Each number is 200 + 20 x the weight over its row's rms, rounded and kept within 0 to 999. Layers, rows and columns count from 0. The size before them is the row's rms in percent of the matrix's.

# up: layer 2 MLP up, 1280x320, rms 0.0344, rows 549-595, columns 32-63
# down: layer 2 MLP down (transposed), 1280x320, rms 0.0353, rows 549-594, columns 32-63
up549,107,218,175,204,194,203,179,147,191,166,215,202,197,192,206,227,210,219,220,190,177,206,167,228,183,197,184,188,238,203,213,193,204
down549,112,192,194,198,234,196,213,203,235,205,172,232,214,220,179,206,219,153,224,235,180,208,182,208,193,226,186,217,185,213,218,198,193
up550,092,189,166,208,188,201,173,192,202,189,216,204,179,215,207,232,190,209,223,211,217,211,191,220,190,180,180,186,183,205,177,195,192
down550,083,207,179,192,211,209,209,179,210,201,203,174,197,191,200,185,210,196,191,170,206,230,187,187,189,203,189,200,194,199,224,189,222
up551,093,178,211,201,199,204,207,185,223,211,191,204,197,202,174,198,213,216,210,214,176,199,193,229,225,178,219,248,192,225,177,205,168
down551,089,192,211,167,180,215,205,198,248,182,209,202,211,169,181,179,221,175,195,179,193,199,201,210,217,205,189,201,214,199,221,220,174
up552,105,185,214,193,229,190,182,175,206,204,167,197,194,210,211,189,209,216,252,208,172,174,193,265,241,191,187,199,196,224,198,175,220
down552,106,185,239,161,189,158,199,203,207,209,195,199,198,242,260,193,185,190,210,197,159,237,193,218,217,174,200,205,208,188,200,195,207
up553,101,203,185,175,202,192,204,187,196,210,175,203,233,243,214,216,230,204,214,208,209,185,228,201,202,182,170,195,245,209,196,185,157
down553,089,188,186,226,188,212,190,219,178,190,201,188,184,230,178,201,202,205,201,166,193,206,203,185,179,195,207,200,196,191,209,185,185
up554,104,202,208,187,209,188,183,213,188,199,192,193,213,191,205,177,162,210,219,212,211,187,165,180,179,178,177,188,202,194,204,213,246
down554,117,194,197,186,201,213,202,195,178,186,192,200,178,219,233,191,216,203,216,189,218,186,193,189,197,157,191,210,186,169,190,193,224
up555,102,169,187,181,201,206,195,195,171,181,190,221,204,185,147,215,222,179,181,201,258,211,189,215,217,219,194,194,192,204,194,207,199
down555,100,195,198,225,182,193,179,207,208,186,218,174,199,145,149,188,158,210,189,210,216,197,184,187,214,207,245,173,205,183,234,227,200
up556,102,203,204,203,197,199,187,183,189,185,204,215,181,217,217,215,199,197,186,166,206,186,211,208,196,187,181,175,199,183,172,176,169
down556,097,224,240,210,252,178,194,176,184,205,239,177,183,215,188,177,207,165,191,219,210,190,209,184,203,176,187,266,221,182,204,225,241
up557,071,204,227,175,169,186,193,192,186,199,218,206,172,225,185,194,163,194,223,202,179,168,235,183,219,165,210,185,218,204,179,222,218
down557,075,195,238,188,221,161,192,183,187,201,196,222,189,210,205,200,192,190,206,198,187,158,215,208,215,170,203,210,211,224,167,193,225
up558,099,205,172,212,173,181,221,195,194,193,194,193,212,196,214,197,192,206,209,159,181,208,182,192,190,204,209,247,191,251,193,206,222
down558,094,212,168,213,235,214,206,174,199,230,197,192,223,181,188,204,178,190,221,209,187,212,176,219,245,200,189,118,163,211,193,204,219
up559,076,207,207,196,205,224,204,200,194,192,216,189,200,209,256,178,202,192,195,208,201,166,208,222,241,209,207,217,240,179,201,201,192
down559,080,216,208,219,222,195,210,210,187,211,205,174,202,204,195,179,192,213,166,204,215,208,179,209,213,207,191,204,193,207,216,202,197
up560,104,197,196,182,237,186,197,188,194,178,164,193,194,216,174,206,217,242,202,212,185,161,209,225,227,214,168,211,194,203,207,187,209
down560,105,199,192,186,224,213,197,181,211,202,173,189,209,218,182,177,204,177,182,208,200,203,212,192,229,208,212,208,179,193,208,152,164
up561,084,208,197,139,232,154,183,202,218,228,203,219,185,209,212,187,159,200,170,221,170,186,148,213,227,185,201,195,207,191,172,223,188
down561,088,198,166,190,216,194,177,207,209,204,222,217,231,201,187,153,212,205,195,181,215,232,180,224,206,199,174,173,213,178,165,219,179
up562,090,148,210,201,190,192,200,188,203,221,209,266,201,202,172,235,201,167,216,167,199,216,228,221,197,194,203,177,191,244,171,224,235
down562,085,180,191,190,197,203,176,190,213,229,203,193,170,238,193,171,215,228,220,250,186,200,168,184,176,198,192,218,200,206,204,203,210
up563,103,183,203,213,217,209,170,200,169,205,190,227,166,207,201,196,148,220,200,193,210,208,167,246,211,214,233,188,200,228,185,173,187
down563,099,194,176,193,252,234,183,206,173,212,225,181,212,195,189,160,191,191,164,200,204,202,211,223,183,208,240,215,192,190,208,229,218
up564,092,164,201,177,205,213,194,137,153,215,207,211,190,193,190,220,181,218,228,198,201,195,229,201,225,177,198,188,205,180,208,198,172
down564,088,180,198,191,193,195,181,155,195,183,200,223,197,218,215,191,201,193,191,244,194,226,201,209,200,212,196,217,220,203,187,192,210
up565,076,176,184,200,202,199,172,170,197,180,208,231,200,216,228,191,215,184,206,171,245,199,226,203,212,181,219,216,218,222,182,204,186
down565,085,195,217,178,226,192,183,136,173,199,213,235,207,219,209,207,184,203,202,200,223,193,231,201,222,184,200,223,192,203,193,198,209
up566,099,206,211,181,206,193,198,188,184,168,183,190,198,155,187,183,195,216,171,221,217,173,218,220,197,193,230,199,172,223,204,196,156
down566,089,178,173,226,180,175,182,216,202,186,206,196,217,207,231,187,192,190,206,212,185,185,202,168,197,230,183,220,204,198,198,199,214
up567,100,182,237,198,218,208,203,154,190,199,187,215,180,206,200,202,207,185,198,195,169,202,199,190,204,171,196,225,205,191,204,201,163
down567,091,139,212,205,197,228,171,204,197,208,211,212,191,201,194,187,219,203,224,204,211,233,184,188,215,193,193,177,211,197,214,210,204
up568,099,207,195,199,233,150,216,207,195,190,240,222,205,240,205,171,170,213,183,171,202,192,207,202,206,204,197,188,219,167,193,187,183
down568,088,224,213,185,193,213,205,200,219,181,187,170,150,150,203,222,201,201,184,197,196,185,216,204,202,208,225,181,222,223,218,195,222
up569,102,202,221,194,182,182,190,205,204,144,182,198,197,247,206,224,199,219,207,193,212,186,197,204,174,206,192,203,206,196,200,223,219
down569,097,233,228,205,188,202,228,233,238,182,205,239,204,203,237,203,153,191,215,231,195,209,243,168,217,207,202,152,229,197,203,202,227
up570,101,219,197,203,178,189,170,206,182,175,175,184,195,208,207,207,154,201,206,179,207,189,194,242,187,210,222,204,201,201,172,180,207
down570,095,232,186,233,227,205,220,199,208,244,191,179,200,219,207,219,244,193,147,208,233,205,212,194,224,198,209,188,201,216,219,221,178
up571,103,201,213,164,222,207,191,168,223,205,208,186,207,193,190,185,202,242,194,205,206,160,206,231,205,197,198,219,208,200,153,192,190
down571,115,199,203,189,216,197,230,199,213,218,220,190,221,207,191,201,243,199,227,193,228,185,203,181,223,176,238,184,212,185,219,196,173
up572,098,213,208,208,195,192,205,190,198,207,206,174,175,207,237,209,197,197,167,199,197,189,177,191,184,218,177,243,197,208,191,185,203
down572,101,208,203,230,176,192,215,197,203,200,203,201,175,229,192,193,246,239,210,182,198,205,183,180,215,204,184,192,215,192,218,188,217
up573,105,197,210,173,183,226,193,179,143,235,204,215,203,223,254,222,189,187,197,218,201,186,223,210,204,166,204,204,187,203,209,207,216
down573,111,182,190,195,196,216,195,226,225,212,212,183,203,211,210,188,169,223,187,152,248,207,162,197,214,198,200,210,224,239,195,184,163
up574,100,169,220,180,196,201,192,185,187,229,183,169,179,210,218,187,175,210,179,192,207,154,240,179,211,199,198,165,229,193,194,199,168
down574,094,191,201,193,195,201,191,193,196,193,173,237,212,183,235,175,229,192,192,211,200,212,218,203,239,193,215,171,209,182,191,197,178
up575,099,180,223,184,184,216,175,170,202,231,202,203,175,162,214,175,182,230,166,212,205,196,211,216,173,206,233,224,156,218,209,190,169
down575,098,210,193,218,192,198,194,182,201,202,187,189,210,224,203,192,215,181,171,177,228,182,223,191,206,209,233,214,151,182,196,171,206
up576,089,204,178,192,268,168,204,209,227,191,192,176,182,173,179,226,169,224,187,189,217,204,193,179,215,188,215,220,228,206,217,196,223
down576,085,177,214,243,182,180,218,198,186,213,207,221,221,212,212,178,215,186,216,224,173,195,222,191,188,194,186,190,190,189,212,209,161
up577,100,183,165,169,215,204,193,176,165,199,177,216,213,222,187,220,201,222,197,200,189,177,182,237,194,234,183,218,212,193,174,193,210
down577,091,200,207,191,218,213,192,207,207,206,186,251,210,175,170,210,214,191,169,191,204,226,183,211,174,191,166,165,208,199,193,208,160
up578,105,206,223,193,219,183,214,191,206,219,196,197,166,214,178,189,177,234,200,196,219,197,214,194,173,178,240,198,230,212,208,185,168
down578,101,208,188,212,204,162,189,208,176,165,161,192,200,215,196,233,209,198,204,208,187,207,226,213,206,161,186,193,213,194,192,199,220
up579,097,189,207,196,182,207,201,197,206,184,182,197,184,187,206,219,204,202,207,209,205,200,215,218,230,190,206,208,217,225,178,191,203
down579,089,209,197,224,196,191,173,212,212,213,216,217,189,190,181,197,212,181,236,227,232,197,184,216,217,208,185,245,214,174,214,190,205
up580,090,180,224,183,211,147,168,188,188,233,203,201,171,228,199,209,183,210,234,202,206,194,228,196,202,183,154,229,186,227,213,173,218
down580,096,175,214,214,191,190,201,200,168,201,233,208,211,181,186,197,209,175,205,216,202,164,191,193,227,210,182,235,208,216,185,193,240
up581,093,209,194,177,216,170,187,182,170,164,224,203,179,182,219,230,183,208,178,241,183,209,209,214,223,179,176,197,275,165,175,173,195
down581,084,183,216,222,163,206,199,254,199,204,191,233,201,170,192,195,211,182,222,186,192,173,199,183,228,212,222,195,181,239,213,228,189
up582,094,170,195,205,207,196,191,190,204,225,168,234,192,211,192,229,194,168,252,216,203,204,216,203,188,186,174,204,199,193,216,220,204
down582,094,222,175,205,196,223,220,220,190,192,225,199,207,198,225,184,187,199,206,204,201,207,185,178,188,170,213,181,214,225,217,210,204
up583,111,212,231,171,186,219,185,202,226,184,171,187,160,160,205,217,218,214,210,199,171,197,220,219,221,172,179,218,193,229,163,207,265
down583,108,196,226,208,196,191,137,204,221,203,173,174,242,232,198,196,222,208,244,198,173,218,165,230,205,209,196,220,182,190,218,228,223
up584,110,185,187,188,227,203,177,198,175,203,202,191,182,206,206,248,196,189,198,209,186,201,183,244,186,195,217,208,204,192,189,194,184
down584,124,188,180,182,194,184,180,214,198,202,200,189,209,190,206,204,205,202,163,206,180,201,198,217,201,210,216,185,195,142,200,244,191
up585,101,223,219,213,219,192,205,172,193,206,184,196,223,187,181,206,172,222,193,205,209,189,214,181,189,200,200,212,215,228,204,158,148
down585,109,234,226,215,203,212,206,175,202,160,185,199,174,207,168,216,174,183,220,211,217,218,195,204,202,195,221,205,225,210,180,213,229
up586,097,182,173,200,174,172,191,179,205,210,210,191,213,218,187,211,223,206,209,181,213,176,188,190,223,193,191,194,206,186,162,212,206
down586,100,188,193,192,224,177,197,187,176,186,203,189,198,201,198,193,218,204,203,186,212,190,205,222,191,183,212,216,210,185,195,160,190
up587,113,180,214,197,207,191,196,192,213,163,203,192,206,193,231,196,219,208,246,162,208,191,185,214,207,197,202,234,180,207,173,203,190
down587,116,206,193,226,186,188,176,206,248,212,220,183,180,211,205,186,216,180,190,187,204,215,181,182,198,231,207,205,177,224,225,206,195
up588,103,202,207,186,224,188,168,193,170,206,203,205,190,197,199,220,195,204,190,209,211,153,176,197,213,208,199,202,197,177,179,223,203
down588,102,203,217,186,232,185,190,163,195,186,242,191,212,211,233,195,210,201,203,189,161,202,165,190,196,216,222,229,202,208,178,212,177
up589,107,211,197,164,235,210,214,188,203,156,219,207,198,213,190,231,170,174,236,194,197,202,196,196,227,185,222,207,198,195,190,194,197
down589,102,202,149,218,205,168,191,159,201,195,182,205,193,184,219,189,223,193,197,209,198,151,256,214,209,199,199,209,204,230,182,208,230
up590,096,178,220,189,219,203,179,184,189,222,177,200,182,175,233,202,174,198,210,183,209,171,190,195,193,189,211,211,206,209,180,196,199
down590,087,199,180,178,165,194,189,221,211,182,188,205,211,186,239,208,187,202,206,225,192,182,166,181,197,196,186,241,213,190,209,191,234
up591,100,197,208,192,192,239,194,201,184,224,255,187,179,182,208,235,170,246,208,214,210,200,229,172,214,191,216,198,217,210,176,177,204
down591,094,202,173,189,200,231,214,225,153,222,190,206,200,172,198,232,236,222,173,194,180,200,200,226,204,204,186,174,216,203,196,168,196
up592,107,178,193,182,180,200,191,166,162,193,196,212,175,232,172,217,218,215,195,222,221,208,193,204,237,212,176,196,169,188,190,213,232
down592,103,207,213,204,189,236,245,171,194,193,174,208,217,204,218,208,216,182,224,172,190,219,207,194,156,218,180,176,173,189,193,208,209
up593,099,211,217,196,218,184,190,165,193,209,185,176,186,202,215,173,200,201,180,229,173,209,174,215,225,200,174,222,184,203,214,193,180
down593,103,210,196,189,239,205,207,181,194,244,212,194,200,181,187,177,213,196,203,189,204,202,147,200,229,189,202,239,177,161,248,210,175
up594,106,215,222,173,183,187,178,209,175,231,167,192,187,191,219,195,205,205,195,183,200,161,203,213,207,195,181,201,187,195,181,207,200
down594,100,242,197,185,216,192,180,192,218,189,188,245,193,173,202,176,208,203,187,240,224,188,161,216,255,218,178,166,212,186,215,183,215
up595,100,194,198,210,200,186,210,190,193,225,219,179,211,205,196,237,176,192,205,213,241,182,210,206,201,187,186,184,223,272,167,157,175